config.toml
n_layer = 12
d_model = 192
n_head = 3
n_kv_head = 3
head_dim = 64
d_mlp = 768
vocab_size = 8192
activation = "tanh_gelu"
norm = "layernorm"
norm_place = "pre"
norm_eps = 1e-05
positions = "learned"
qk_norm = false
attn_scale = 0.125
bias = "all"
tie_embeddings = true
parallel_block = false
init = "normal"
init_std_qkv = 0.0499
init_std_o = 0.062
init_std_up = 0.0715
init_std_down = 0.0715
optimizer = "soap_variant"
lr = 0.00528
weight_decay = 0.0
lr_head = 0.00649
warmup_steps = 200
schedule = "wsd"
decay_fraction = 1.0
decay_shape = "linear"
final_lr_fraction = 0.0
batch_tokens = [32768, 65536, 98304]
seq_len = 128
doc_mask = true
train_tokens = 247500000
steps = 4046
dataset = "wikipedia_en"
Each number is 50 + 15 x the weight over its row's rms, rounded and kept within 0 to 99. Layers, rows and columns count from 0. The size before them is the row's rms in percent of the matrix's.

# layer 8 MLP down (transposed), 768x192, rms 0.0718, rows 169-205, columns 96-191
096:37 28 55 35 22 73 49 18 28 86 41 58 56 56 33 53 46 54 40 55 38 19 42 66 63 68 56 65 81 63 38 48 33 41 48 48 34 52 38 74 56 49 46 66 36 41 61 69 33 18 58 57 33 45 33 51 57 51 23 62 15 70 34 53 36 37 44 53 48 32 41 45 55 51 79 38 34 50 76 68 31 56 36 67 25 30 34 50 56 43 50 67 58 42 33 31
100:40 35 61 37 53 40 32 37 50 59 58 69 24 64 37 61 54 61 40 49 66 33 72 32 57 54 42 64 43 06 67 73 29 53 47 65 41 45 62 15 47 52 50 24 69 51 53 49 61 47 45 30 26 52 16 52 45 31 42 83 61 36 49 47 71 47 36 69 57 46 46 64 57 30 60 41 48 46 35 61 29 26 35 47 40 24 42 63 50 69 30 80 46 58 56 21
104:37 47 43 70 74 94 53 43 41 34 60 63 57 52 50 33 30 49 47 45 46 55 48 27 59 60 65 38 52 78 35 56 59 54 58 53 70 54 81 72 93 23 60 54 56 67 30 43 44 31 34 48 73 37 64 27 51 54 58 38 66 48 43 54 48 67 21 72 91 84 41 59 35 61 58 53 46 64 72 39 54 53 48 31 39 52 32 60 38 30 47 76 28 49 62 62
101:69 74 58 31 57 78 57 50 43 57 34 45 66 64 59 29 38 48 79 12 23 58 51 31 51 41 48 38 60 39 46 33 65 67 55 69 55 50 52 46 27 41 36 42 66 26 42 70 54 45 51 56 38 85 64 24 55 61 76 38 63 39 58 42 39 41 45 60 69 49 40 27 53 63 44 51 49 56 41 67 75 29 51 38 50 74 47 51 25 50 71 57 57 49 12 28
102:47 37 61 54 65 49 85 44 44 66 44 56 64 66 73 65 57 65 56 59 43 52 41 52 49 62 50 39 69 58 63 43 46 61 60 58 66 63 57 46 65 47 41 83 57 40 22 70 49 73 42 52 33 57 48 54 48 41 29 54 02 53 63 45 52 32 58 73 56 27 64 53 99 58 65 70 70 57 36 48 63 74 42 37 35 71 31 28 46 68 50 51 49 56 47 49
092:32 55 49 42 50 57 47 38 68 50 41 65 71 64 41 42 52 48 46 45 58 39 25 31 67 42 61 49 57 37 54 48 46 37 67 59 39 71 17 29 45 44 32 65 61 44 36 44 41 47 63 43 44 60 63 62 08 46 58 43 31 59 70 60 55 49 67 40 19 48 44 57 31 49 55 63 42 53 49 39 33 69 53 32 32 66 59 33 60 51 32 63 40 45 51 58
087:33 53 43 66 30 68 57 23 52 53 42 62 59 64 42 44 65 58 36 51 81 55 48 28 26 41 43 67 54 46 40 45 43 33 50 41 37 72 43 24 39 50 61 43 47 50 54 58 39 56 56 57 45 56 31 30 71 70 38 50 43 68 33 47 26 32 38 24 57 41 41 66 55 63 37 64 67 32 39 47 49 24 61 47 62 65 53 63 38 74 43 68 53 64 58 71
094:35 67 35 56 34 47 60 15 44 38 39 44 51 48 34 35 28 13 60 64 45 56 62 46 45 52 31 51 66 41 74 43 48 28 31 41 65 47 34 51 33 55 32 62 70 58 72 43 10 39 51 62 35 68 35 45 64 65 47 33 69 39 61 45 50 77 40 76 42 42 32 55 44 35 47 41 11 71 52 36 62 24 64 32 45 55 55 55 38 63 42 54 64 57 31 35
103:47 26 42 47 64 47 78 38 83 45 48 67 54 36 74 53 52 49 60 39 50 33 51 22 41 79 66 64 53 34 58 55 32 51 35 30 67 46 53 39 61 33 77 50 24 55 54 28 30 57 69 64 36 51 47 51 70 22 35 24 36 50 59 57 30 71 64 75 40 53 39 47 45 65 54 59 54 63 61 56 40 46 74 80 54 66 29 60 40 40 34 51 42 55 53 34
102:72 38 57 43 56 39 17 70 66 39 47 52 52 54 32 57 63 25 55 43 57 14 49 56 83 46 58 38 49 62 57 35 62 52 46 59 46 79 53 57 49 53 54 50 70 37 30 26 27 47 69 41 55 32 66 58 53 21 19 37 39 50 48 60 64 47 64 44 71 57 48 39 38 59 47 40 33 48 46 25 37 61 53 47 26 52 48 32 52 30 34 28 84 41 87 29
103:37 53 46 53 34 61 37 59 27 19 60 35 57 61 42 33 65 55 51 69 50 39 51 43 29 62 48 48 37 37 19 27 47 70 38 49 31 34 45 21 59 38 55 35 63 38 62 76 32 48 37 58 42 66 46 40 31 34 54 62 57 76 47 41 30 24 86 29 56 19 52 32 22 50 78 57 67 08 48 44 41 68 74 59 55 46 73 56 47 56 68 49 55 44 39 25
098:53 42 53 39 55 39 54 54 50 53 49 35 25 58 42 25 51 77 26 34 23 22 69 46 61 59 57 59 59 13 67 37 22 60 59 53 76 84 46 64 60 57 77 34 70 46 45 54 53 34 53 58 41 64 42 38 68 38 55 36 39 55 50 41 51 54 73 78 54 34 40 59 34 52 54 46 51 61 37 53 25 41 39 61 74 33 57 20 49 29 52 44 70 51 34 26
089:57 45 48 47 43 55 64 43 11 50 44 37 67 54 49 48 26 64 68 54 46 35 70 34 39 79 40 67 21 71 69 34 33 55 23 21 68 81 68 53 54 34 61 53 63 82 45 75 37 44 38 39 45 39 49 42 56 47 38 24 44 63 55 50 17 58 63 54 35 23 33 68 69 41 57 36 48 40 28 36 25 25 40 79 56 57 48 23 47 42 58 26 13 28 28 33
110:50 34 42 18 94 73 48 52 35 76 54 60 39 35 55 30 69 50 22 55 53 67 47 41 56 55 51 62 48 51 45 27 82 48 58 35 52 50 83 54 79 46 56 47 52 36 57 62 25 48 74 33 39 80 66 55 30 41 52 64 60 56 51 62 55 54 39 73 81 42 50 62 52 63 56 75 50 71 52 70 53 52 34 44 64 59 44 23 24 46 44 44 38 41 61 52
107:30 31 57 50 46 74 49 30 44 51 35 52 41 29 62 65 74 54 38 62 32 52 36 68 50 68 50 60 46 54 39 41 58 37 54 24 39 47 34 37 54 46 32 33 00 35 53 32 65 11 36 61 40 26 42 44 44 38 58 33 54 29 80 31 60 58 36 76 35 41 67 76 45 21 30 68 38 58 35 56 35 48 56 62 61 50 27 58 46 66 54 61 60 70 72 53
093:24 44 18 57 55 47 59 65 48 74 37 64 21 62 29 45 40 75 49 16 60 26 63 27 74 64 56 61 66 42 50 30 50 43 70 43 52 66 52 32 35 51 40 53 44 34 62 64 86 62 65 39 33 64 54 39 48 73 39 75 32 06 46 66 67 42 46 18 40 70 30 47 44 50 47 67 66 34 30 52 62 37 31 44 80 75 62 69 68 55 48 50 26 53 48 49
099:59 47 25 54 74 45 44 57 45 31 63 53 47 32 32 67 34 53 54 51 87 57 36 66 39 24 39 32 64 46 59 40 47 33 57 35 64 45 49 76 42 61 42 61 49 54 30 46 31 80 55 66 35 27 64 20 54 76 59 44 51 56 17 43 48 50 43 32 48 49 37 28 56 38 34 30 73 33 47 39 45 59 71 53 70 30 44 35 45 31 56 28 14 26 55 64
104:81 36 28 19 45 47 63 54 47 47 54 42 76 58 62 80 41 38 55 56 53 43 60 62 39 40 42 27 55 36 26 82 60 41 48 57 24 40 68 46 61 44 59 61 39 44 71 45 57 50 29 62 48 64 23 53 54 31 33 20 53 41 82 47 42 25 60 44 60 72 42 20 57 67 49 27 37 40 29 35 86 52 74 52 49 49 95 50 56 43 33 71 28 50 42 44
097:30 37 59 15 42 45 72 50 50 52 45 64 81 32 54 55 44 50 62 79 21 52 58 57 42 60 53 56 41 55 57 72 46 62 51 36 44 46 40 44 36 59 67 55 50 46 44 77 11 38 35 51 68 51 45 42 42 65 31 45 26 74 47 51 32 63 66 21 48 55 41 35 62 40 52 49 25 57 40 29 71 51 59 31 57 52 41 54 53 44 28 61 39 64 34 45
097:50 51 63 33 43 51 66 65 50 86 57 42 54 47 53 38 38 42 38 55 47 73 41 69 27 50 42 78 39 48 35 32 57 76 19 53 63 48 47 64 70 69 51 16 41 61 44 54 42 30 70 33 34 63 69 56 38 13 21 16 67 51 51 60 55 51 55 72 60 28 35 68 47 56 62 64 50 56 45 41 48 67 37 33 42 60 61 61 72 49 31 55 59 76 44 31
099:66 40 66 59 48 52 26 50 69 62 39 47 44 48 34 50 23 32 62 57 58 26 46 50 89 65 53 39 52 70 39 61 54 57 35 39 61 38 44 63 45 58 66 31 41 61 55 75 50 41 50 43 74 43 48 29 68 53 49 31 19 62 69 28 78 60 66 39 70 61 50 58 55 75 71 46 47 57 60 64 55 23 43 47 53 44 76 38 65 52 44 46 43 11 49 40
108:72 41 43 39 68 76 49 58 50 39 51 63 47 60 47 69 33 34 61 85 66 55 48 43 66 60 64 77 76 62 31 54 53 70 53 57 32 41 59 54 49 40 58 19 60 42 46 37 73 60 53 57 20 22 46 54 22 73 39 57 51 59 50 54 34 49 25 64 39 50 66 60 45 50 61 42 66 39 45 16 16 37 38 26 38 35 82 47 65 58 51 52 61 75 70 54
096:36 75 59 53 40 39 62 67 57 61 63 72 74 56 50 46 67 60 18 68 60 77 32 50 22 52 62 70 44 70 44 43 54 36 66 33 40 42 46 49 76 28 64 30 59 40 35 62 57 54 60 71 23 55 27 51 36 32 53 44 53 78 55 51 37 23 38 55 40 35 47 30 35 48 62 12 48 49 80 73 61 39 29 72 67 58 48 38 76 57 37 38 57 60 62 29
091:52 48 77 31 34 66 37 78 42 51 24 73 30 55 38 32 46 40 28 56 54 59 74 78 70 03 44 59 40 45 47 49 43 67 35 52 50 51 65 43 67 65 41 21 41 61 57 48 29 35 76 29 59 42 51 46 56 51 57 54 61 63 38 51 60 57 77 15 35 47 45 76 59 42 53 45 66 21 68 39 28 60 53 71 38 44 59 50 55 43 49 56 37 33 54 62
105:58 42 38 37 43 62 53 83 27 30 30 61 38 76 54 58 48 26 34 45 59 43 34 40 55 48 44 62 60 39 50 55 38 59 39 65 20 45 48 49 60 34 42 28 74 86 36 57 62 59 71 72 35 83 49 58 26 66 69 48 63 37 46 41 76 38 65 46 55 49 52 45 60 32 38 60 58 42 65 65 28 58 30 67 65 42 60 71 41 53 43 51 42 69 58 28
109:48 57 64 42 44 62 57 11 37 69 33 33 45 32 52 64 62 51 66 48 45 37 38 58 34 65 43 40 22 34 35 60 33 59 55 76 30 37 31 73 42 27 64 34 68 36 48 46 67 43 41 47 71 66 46 27 71 74 49 42 46 59 58 57 63 58 44 37 41 55 48 61 35 40 69 10 61 54 74 61 52 78 61 54 16 40 75 37 84 34 53 45 29 37 79 53
098:37 43 42 34 41 46 66 76 50 28 65 37 42 59 30 59 34 20 43 62 45 45 48 63 51 55 38 54 39 64 36 43 50 42 64 40 31 49 52 37 38 30 58 48 58 58 52 47 54 41 49 82 44 65 37 47 93 33 66 58 64 39 57 44 51 10 33 34 60 51 62 70 54 62 47 56 49 25 45 40 44 66 59 46 32 48 44 58 34 76 21 38 58 64 58 34
099:37 57 75 55 70 14 36 52 37 55 73 33 38 71 64 59 30 45 53 50 52 35 36 57 63 74 53 76 51 32 31 34 45 21 25 38 52 41 58 50 46 81 46 29 38 31 32 61 67 45 72 22 53 19 64 74 60 41 59 61 37 23 37 72 44 50 47 58 66 74 56 37 44 32 65 32 40 51 52 66 57 78 49 47 36 60 66 39 51 75 37 61 47 59 73 37
089:62 70 64 58 17 83 36 67 37 09 52 28 31 45 69 54 53 56 38 60 60 68 71 61 57 50 56 40 44 60 43 46 36 24 30 45 62 52 23 42 53 68 60 41 61 40 24 26 66 28 40 33 47 42 45 48 43 43 43 59 47 13 71 39 35 38 50 37 64 54 56 67 51 63 55 68 32 56 60 39 56 66 46 67 33 77 22 38 55 42 40 38 74 84 36 30
097:48 35 53 53 17 51 46 60 69 82 39 58 72 85 36 51 42 46 85 55 54 40 38 65 84 36 43 19 73 44 65 30 46 13 41 66 48 54 51 48 92 36 40 57 36 49 63 44 39 65 53 71 54 32 38 46 51 42 38 53 55 47 75 34 48 57 51 52 36 42 70 74 60 50 63 62 63 54 49 63 60 66 54 38 32 39 50 36 43 74 27 38 68 27 53 37
095:47 38 58 56 26 61 28 63 21 34 59 38 83 45 54 83 39 47 42 40 36 69 47 69 43 70 28 41 53 43 41 54 37 38 63 72 71 72 42 52 37 65 37 49 42 25 52 63 65 60 44 37 44 40 31 38 48 23 58 44 72 14 30 31 61 37 39 37 63 66 40 45 59 51 53 24 64 31 50 50 80 77 22 44 47 37 38 49 60 37 39 59 62 23 51 35
115:55 43 36 42 52 51 60 55 48 35 49 58 44 47 51 71 49 53 64 56 25 47 39 89 30 53 52 30 42 56 39 30 63 67 39 52 51 47 66 32 36 47 11 94 69 58 72 39 52 60 48 57 57 67 80 74 32 55 50 52 40 51 52 50 45 74 62 39 33 61 44 47 59 57 45 50 75 32 54 69 21 46 45 52 56 73 53 29 70 66 76 23 57 27 54 54
099:57 93 60 71 83 67 15 52 71 34 30 62 46 44 47 59 49 58 41 44 64 76 65 63 56 55 43 68 63 39 30 63 76 73 45 74 59 37 57 63 44 59 42 45 31 47 54 25 72 49 47 53 44 81 76 70 57 58 30 54 46 36 42 70 33 47 60 60 60 43 50 27 57 68 51 48 55 62 60 48 60 49 55 51 57 51 53 44 44 67 50 62 35 62 61 54
094:31 45 52 55 64 25 40 33 35 71 66 40 57 25 52 59 31 39 53 51 45 43 53 45 41 53 14 63 30 54 24 38 51 69 53 50 56 60 57 53 35 57 59 25 34 33 45 52 52 60 53 38 54 52 47 47 43 60 49 35 63 59 35 68 50 55 27 42 43 45 60 55 64 76 56 42 31 40 54 54 42 39 33 39 48 70 53 22 24 24 37 48 58 55 63 45
099:68 70 57 63 75 66 46 50 63 32 67 36 58 26 47 44 10 45 44 41 54 44 68 38 60 71 60 81 31 38 34 43 36 32 39 71 37 63 49 47 61 50 43 58 46 68 38 36 37 37 74 47 54 62 62 62 49 43 56 32 66 58 58 49 46 43 73 54 21 65 31 47 60 53 25 74 58 56 40 15 33 49 38 28 41 47 43 47 78 33 62 40 59 28 73 48
103:68 42 71 51 34 72 67 60 41 41 56 76 45 41 74 65 40 60 59 55 69 63 38 50 45 15 49 58 55 50 39 48 37 70 71 61 57 42 39 60 28 64 45 59 33 51 77 33 63 47 52 26 59 59 44 72 41 48 36 60 24 46 71 52 52 75 48 62 48 38 61 16 48 54 53 41 29 29 53 59 48 48 46 50 71 23 35 38 56 25 57 26 47 63 37 80
091:54 66 50 51 39 77 48 53 78 43 53 44 75 31 57 24 40 76 58 23 34 61 43 46 40 63 52 36 48 58 42 68 29 60 64 48 46 44 10 52 59 54 38 46 56 53 49 27 51 29 40 30 48 44 31 77 49 33 63 75 39 60 45 50 50 37 32 52 43 62 73 65 56 53 68 48 85 53 72 27 65 75 45 36 58 63 39 24 34 47 38 47 35 52 29 82
# layer 8 MLP up, 768x192, rms 0.0716, rows 170-205, columns 96-191
098:49 46 70 44 61 51 40 57 76 43 42 73 45 38 43 37 40 40 79 63 45 36 55 65 57 36 59 43 54 65 62 71 90 75 32 54 24 37 66 42 57 64 62 60 31 46 69 41 43 55 57 80 40 64 72 20 52 45 28 50 38 58 32 59 39 48 28 31 50 54 63 72 60 56 68 99 62 45 56 66 43 56 56 49 64 64 24 47 55 21 48 33 62 47 24 71
106:48 67 53 59 33 37 74 78 54 20 53 34 61 42 58 47 49 49 54 53 38 32 61 67 43 33 27 58 64 51 58 73 51 25 62 52 60 37 47 42 41 54 34 48 43 28 52 31 58 67 54 74 36 51 44 71 47 70 29 38 70 63 33 56 71 29 64 28 35 54 49 49 58 59 46 49 65 43 50 50 49 48 56 26 64 39 40 47 62 46 26 71 48 65 46 48
104:46 18 44 42 51 32 55 62 56 42 35 28 34 14 48 55 32 47 40 50 27 55 78 35 46 53 43 60 77 58 45 54 44 74 70 47 09 76 71 40 54 48 35 18 36 67 36 48 70 43 65 45 44 60 67 48 40 56 17 51 65 56 44 54 45 36 51 56 60 59 61 57 40 38 58 70 55 69 36 44 53 48 49 46 36 42 28 50 18 48 44 67 40 38 53 63
097:69 21 56 48 38 16 49 66 48 52 61 48 42 54 68 67 47 30 44 62 31 48 46 33 53 52 72 20 45 60 27 27 17 24 27 44 68 34 40 57 43 40 57 38 49 72 60 40 67 35 56 54 25 12 52 29 38 68 40 67 51 57 43 39 34 63 47 43 58 70 40 60 63 53 88 64 24 65 55 64 42 68 55 55 24 52 71 57 49 47 69 64 48 60 31 54
100:67 41 48 24 55 56 63 35 33 62 86 37 61 51 49 48 53 94 75 41 40 56 49 39 44 75 79 45 56 28 53 43 52 27 51 45 51 47 39 18 56 30 57 69 67 44 57 71 48 57 35 55 26 52 69 58 71 19 86 47 52 50 57 41 66 57 62 38 37 36 67 75 64 65 53 72 35 49 45 51 65 35 41 47 38 70 25 46 59 36 35 64 43 62 40 35
101:52 47 50 56 26 29 45 58 35 55 59 63 75 36 33 39 24 45 69 36 46 30 59 84 53 55 55 40 58 26 75 56 61 62 56 32 22 46 49 65 54 37 43 37 57 40 22 30 42 50 72 38 60 52 31 41 35 32 75 63 33 70 64 40 51 41 52 74 51 50 29 43 27 53 69 26 64 43 87 68 50 65 70 74 68 41 48 65 60 51 41 66 54 56 59 47
096:63 73 40 35 66 40 50 42 62 67 56 53 62 37 37 59 70 62 43 39 56 48 29 54 52 78 74 62 40 38 58 99 47 62 45 40 51 43 49 66 33 49 29 38 43 43 46 54 65 74 52 39 60 31 54 68 74 34 18 42 51 69 43 71 79 49 31 62 44 40 45 43 19 58 68 58 51 61 54 44 49 70 43 83 47 44 64 28 37 28 62 58 62 41 34 56
097:55 67 34 66 35 46 61 28 42 36 70 64 40 85 85 72 27 65 39 44 35 55 51 38 59 65 60 44 32 62 76 55 60 59 34 27 67 25 34 54 40 57 64 42 33 70 43 16 73 65 59 45 47 48 44 50 46 54 49 48 50 69 50 64 59 40 54 57 41 86 35 12 67 56 52 60 43 47 69 43 42 37 49 39 70 37 49 84 65 69 68 60 65 54 32 60
099:64 48 51 51 65 18 68 43 51 67 57 59 62 79 46 46 61 73 42 47 66 69 53 22 72 68 52 41 73 78 42 75 43 49 39 58 54 63 35 30 65 59 67 19 49 36 85 54 37 55 53 44 35 47 28 49 47 51 66 50 44 49 43 62 52 63 71 59 69 51 43 38 32 55 81 46 45 57 41 55 58 50 54 48 55 64 51 67 60 67 54 79 23 63 50 44
095:84 33 60 35 65 52 27 48 33 55 27 68 31 62 44 63 36 52 35 22 59 62 65 38 48 65 48 54 55 44 47 27 49 42 47 39 36 53 13 48 44 54 71 54 41 56 63 56 58 71 50 32 77 43 58 71 53 69 63 27 78 43 60 63 22 48 32 54 47 53 72 60 64 75 61 59 26 77 24 50 44 65 59 47 58 51 36 60 55 48 37 47 57 54 32 33
100:47 92 36 51 45 21 51 51 60 67 42 49 55 58 56 11 42 61 44 45 18 63 46 38 50 48 39 50 27 56 65 66 42 39 43 78 58 68 41 74 34 53 30 49 54 67 39 55 14 57 18 68 49 41 53 25 57 63 27 46 62 48 73 33 54 61 43 61 81 63 49 41 34 40 37 68 55 52 69 16 22 42 72 11 74 33 55 53 45 51 25 32 37 39 37 33
098:60 41 72 30 35 44 39 20 58 48 66 60 39 58 57 29 36 51 49 64 63 69 40 54 39 62 67 76 29 40 37 62 68 26 45 54 55 57 41 34 34 33 35 46 45 41 45 40 51 38 62 28 40 50 60 56 23 38 62 53 57 31 30 77 47 28 58 36 74 41 62 09 58 57 39 44 61 42 45 47 63 62 53 37 29 44 51 40 40 45 28 59 39 64 61 69
111:49 54 85 28 52 70 31 38 52 78 61 61 50 74 33 44 70 40 72 59 40 47 45 46 47 56 55 41 55 66 68 53 72 51 16 59 71 46 39 38 57 49 64 49 53 59 44 51 67 68 44 57 57 52 46 36 67 57 39 51 40 72 55 44 61 94 63 49 48 65 56 57 45 42 52 62 53 33 72 44 37 56 71 71 51 72 45 46 73 37 46 35 30 43 49 63
103:39 64 46 44 55 41 56 62 71 57 51 48 57 43 80 57 11 48 69 63 55 41 69 65 75 34 75 42 56 67 61 51 40 33 42 63 33 36 39 18 54 49 33 48 49 29 34 39 24 40 41 50 47 35 89 43 48 66 73 32 42 54 48 30 70 41 59 39 53 57 39 51 36 46 52 75 37 35 47 56 47 25 32 55 41 55 47 49 36 34 24 40 28 64 42 36
101:34 61 68 30 73 61 79 44 34 40 62 32 60 39 65 33 30 40 67 60 28 28 32 63 41 50 60 61 81 79 64 34 32 29 80 50 51 47 66 36 46 57 75 39 52 68 48 45 57 49 45 74 48 45 54 55 54 24 62 66 73 35 60 22 31 35 67 45 27 61 89 67 63 51 40 39 28 67 60 44 54 48 69 31 56 43 50 51 43 33 41 64 55 48 52 53
092:55 36 35 47 47 95 70 52 63 81 53 29 57 63 55 59 53 59 58 25 03 47 54 39 27 61 21 76 70 65 77 65 44 48 65 58 32 53 39 38 44 45 28 47 21 56 35 27 49 57 22 53 41 25 37 16 69 47 58 58 58 51 52 59 73 44 47 60 51 52 59 58 54 27 53 37 39 51 27 87 64 32 49 59 45 39 55 38 62 53 36 40 26 43 49 52
101:76 58 78 76 50 24 51 37 54 47 68 57 70 42 62 49 49 60 71 59 33 68 47 77 51 43 53 46 69 88 51 61 64 61 28 64 63 44 53 79 48 43 52 55 56 34 49 42 36 60 36 51 47 73 75 39 48 48 68 67 24 25 55 67 42 38 66 67 42 63 92 65 53 47 56 54 38 55 54 42 64 52 48 57 39 41 45 45 77 62 46 65 41 55 49 27
097:31 46 35 51 60 39 60 43 52 69 33 39 67 59 53 31 63 48 53 47 44 78 70 48 68 66 68 38 43 56 50 42 77 21 48 74 39 55 28 36 60 57 38 75 78 33 64 39 59 52 42 32 30 39 63 52 60 41 35 78 49 33 42 33 39 62 76 55 56 45 51 65 67 57 39 37 76 44 52 60 48 21 41 81 82 19 23 37 60 53 35 29 66 37 57 49
097:48 20 44 32 71 47 46 52 65 66 36 45 45 47 52 62 63 52 57 46 45 53 44 38 71 75 63 25 44 55 42 52 63 51 08 62 30 52 41 39 32 69 56 45 53 63 64 14 57 68 48 51 60 43 94 51 80 46 79 49 56 20 68 60 38 28 80 41 44 59 45 36 27 28 64 48 75 49 69 39 57 58 75 51 43 88 53 35 44 20 50 32 65 51 75 64
098:78 60 27 39 60 71 79 48 34 44 43 53 36 40 41 24 84 47 40 53 47 69 50 39 70 47 65 63 39 49 60 58 27 40 66 37 60 47 28 55 23 34 53 36 54 51 31 32 40 36 47 55 62 74 67 56 15 31 57 34 33 55 48 28 42 18 85 62 57 47 40 39 43 45 53 71 34 32 46 72 76 43 47 22 57 55 40 43 42 28 41 32 24 35 33 29
101:67 35 33 49 61 63 57 61 25 84 65 68 32 54 50 51 67 42 53 60 63 81 37 65 69 49 72 45 53 54 39 60 22 46 39 33 78 38 65 35 35 38 51 21 64 39 44 68 47 64 40 47 43 43 46 60 62 62 65 57 46 67 43 43 17 40 29 56 45 51 59 38 65 59 52 61 34 56 74 75 45 63 41 65 46 28 54 97 77 66 55 38 52 38 42 43
098:37 45 30 41 50 28 34 44 62 51 36 41 31 40 41 44 61 51 88 31 47 20 66 38 52 71 53 43 65 63 45 74 50 81 60 67 60 33 55 51 45 71 22 62 76 72 35 41 27 51 20 59 56 56 55 58 86 37 45 24 48 47 61 56 91 66 51 47 31 70 63 47 58 90 55 67 60 75 75 39 41 64 64 42 57 60 49 32 43 50 29 51 45 81 55 55
095:52 64 43 49 38 46 43 45 45 33 50 45 55 71 38 57 54 68 77 37 56 34 61 34 56 86 54 46 34 83 52 41 39 44 46 49 78 52 46 81 42 33 69 66 61 71 58 61 65 45 21 74 68 33 65 72 42 41 45 24 61 42 58 53 72 65 30 34 49 55 49 29 65 48 30 58 56 56 56 80 29 47 62 24 56 65 30 62 52 41 54 42 38 43 27 62
094:85 57 35 96 66 49 40 21 58 72 31 49 62 50 57 52 34 55 61 48 28 33 65 46 40 31 36 31 55 47 46 64 37 29 46 47 38 55 52 80 71 58 46 34 65 53 43 36 39 41 64 38 65 47 49 48 59 69 51 59 41 51 27 45 59 39 52 48 77 64 79 55 23 45 51 78 47 70 40 64 52 45 54 47 50 45 59 27 70 41 31 47 52 31 32 38
104:29 79 48 32 32 13 56 34 56 61 63 65 82 39 62 33 54 61 52 45 68 63 54 64 61 38 52 54 52 49 79 33 40 44 54 57 29 61 29 87 43 37 52 44 74 65 47 59 62 53 32 23 43 57 51 36 36 45 45 62 40 36 54 48 54 57 53 78 41 45 77 37 72 43 17 60 40 22 18 38 56 61 83 79 77 38 56 65 64 62 54 34 64 64 39 50
098:34 51 80 76 83 48 59 59 59 54 38 63 74 25 72 54 36 70 59 35 45 63 46 37 66 53 66 30 44 53 45 49 36 50 38 42 43 49 36 59 56 21 31 48 43 33 77 54 47 44 45 37 45 55 56 63 43 64 29 44 53 54 29 24 66 41 70 56 56 57 39 31 15 41 63 45 72 50 44 55 68 36 74 65 64 60 63 40 59 31 80 50 49 65 56 88
101:71 60 20 43 50 53 56 49 61 56 79 57 64 48 44 53 48 55 42 32 60 67 77 54 12 22 48 62 45 64 64 66 49 42 47 53 63 58 24 47 42 35 43 47 34 64 68 46 39 54 58 46 44 44 55 65 71 68 63 40 54 65 43 21 52 23 44 59 40 57 65 55 70 58 31 61 58 67 77 51 20 46 64 64 57 35 54 36 53 54 48 39 45 72 47 21
092:39 33 48 58 80 49 56 55 48 40 56 74 53 21 53 62 47 62 29 42 65 52 36 39 22 59 50 75 43 53 47 78 70 44 66 66 39 50 54 46 49 58 59 44 39 64 42 49 52 70 72 73 81 65 35 37 54 76 38 58 46 54 49 54 65 48 62 62 61 48 50 77 36 60 73 58 54 21 29 62 34 16 82 39 67 65 74 56 24 49 22 40 52 48 42 59
098:34 52 42 60 38 17 36 58 60 54 71 44 48 49 39 41 72 38 40 37 43 30 72 51 67 61 58 68 46 47 66 56 70 56 64 29 57 41 35 43 00 50 54 46 08 69 36 43 37 45 61 68 47 55 64 34 61 39 49 55 76 59 59 51 58 55 56 63 58 53 65 49 44 59 42 54 75 28 70 53 78 26 40 58 56 35 43 46 74 74 63 43 30 53 73 34
101:48 50 40 42 44 45 70 40 28 69 54 64 27 46 43 46 33 46 43 23 55 48 58 39 61 30 31 33 45 50 49 41 61 42 37 12 59 33 63 43 60 33 61 31 48 65 77 67 37 61 32 45 46 46 59 64 61 48 49 71 51 66 74 43 79 43 19 72 38 49 53 67 55 60 74 37 53 62 30 34 40 42 53 57 49 40 49 29 40 49 37 59 57 37 80 45
111:40 59 58 32 40 32 59 27 66 60 33 43 47 73 63 36 47 49 71 35 80 72 47 58 42 70 50 23 43 42 45 81 63 41 48 46 41 30 58 50 65 55 54 39 34 56 51 44 39 71 65 51 68 44 51 30 42 49 44 40 71 61 47 51 65 55 39 44 22 59 61 53 36 27 46 62 60 44 62 41 37 29 57 59 69 46 55 92 43 75 37 31 74 67 44 55
098:58 46 42 80 35 58 44 53 79 53 45 58 63 61 34 75 37 66 73 39 55 43 45 45 69 44 41 38 65 93 60 37 45 81 70 46 57 63 41 51 41 65 43 45 69 53 56 70 61 56 59 49 57 42 67 70 70 65 50 51 51 55 78 53 49 56 85 61 27 68 52 32 76 37 47 84 36 39 79 62 29 41 62 48 42 54 33 55 43 32 50 38 48 50 39 76
094:73 81 42 57 17 28 46 21 46 31 50 74 55 37 48 67 38 32 59 42 51 67 48 49 53 63 63 60 54 10 49 39 52 37 38 66 36 40 33 57 50 60 63 49 49 56 46 52 69 45 58 49 81 64 36 62 39 46 47 85 61 51 80 47 64 45 28 57 45 68 73 54 40 35 41 55 40 43 72 39 47 48 74 70 27 63 47 56 40 73 54 41 47 66 67 50
101:45 31 70 52 40 43 78 66 38 62 35 43 83 51 57 50 60 50 16 43 39 55 61 54 54 40 70 66 65 68 44 35 48 44 82 57 13 24 41 47 33 58 46 37 55 58 54 71 66 45 39 42 46 67 60 22 13 39 63 65 44 23 59 71 49 46 69 54 53 61 36 49 24 54 35 38 46 63 60 38 57 44 29 56 58 58 28 77 43 80 50 49 79 55 20 32
101:85 68 51 40 46 58 14 66 47 66 58 23 40 60 52 58 51 44 61 30 51 63 74 49 83 43 35 49 78 37 62 35 52 68 34 41 48 33 54 49 16 59 46 62 45 54 61 64 43 36 48 35 10 43 46 54 61 73 14 53 51 43 25 35 44 46 61 22 63 44 72 31 50 25 71 37 29 51 62 66 73 64 57 54 66 59 51 61 24 23 51 39 72 46 29 64
092:40 41 78 63 72 50 38 74 39 61 42 50 32 47 37 59 89 29 51 81 48 43 46 41 44 48 47 63 52 29 69 38 60 33 43 42 66 44 59 39 44 45 73 34 75 46 51 55 48 75 55 74 39 32 63 42 18 57 71 43 63 42 49 40 64 69 41 50 58 30 18 31 34 37 42 54 30 31 46 48 33 62 71 40 50 32 61 40 62 55 33 37 43 70 76 43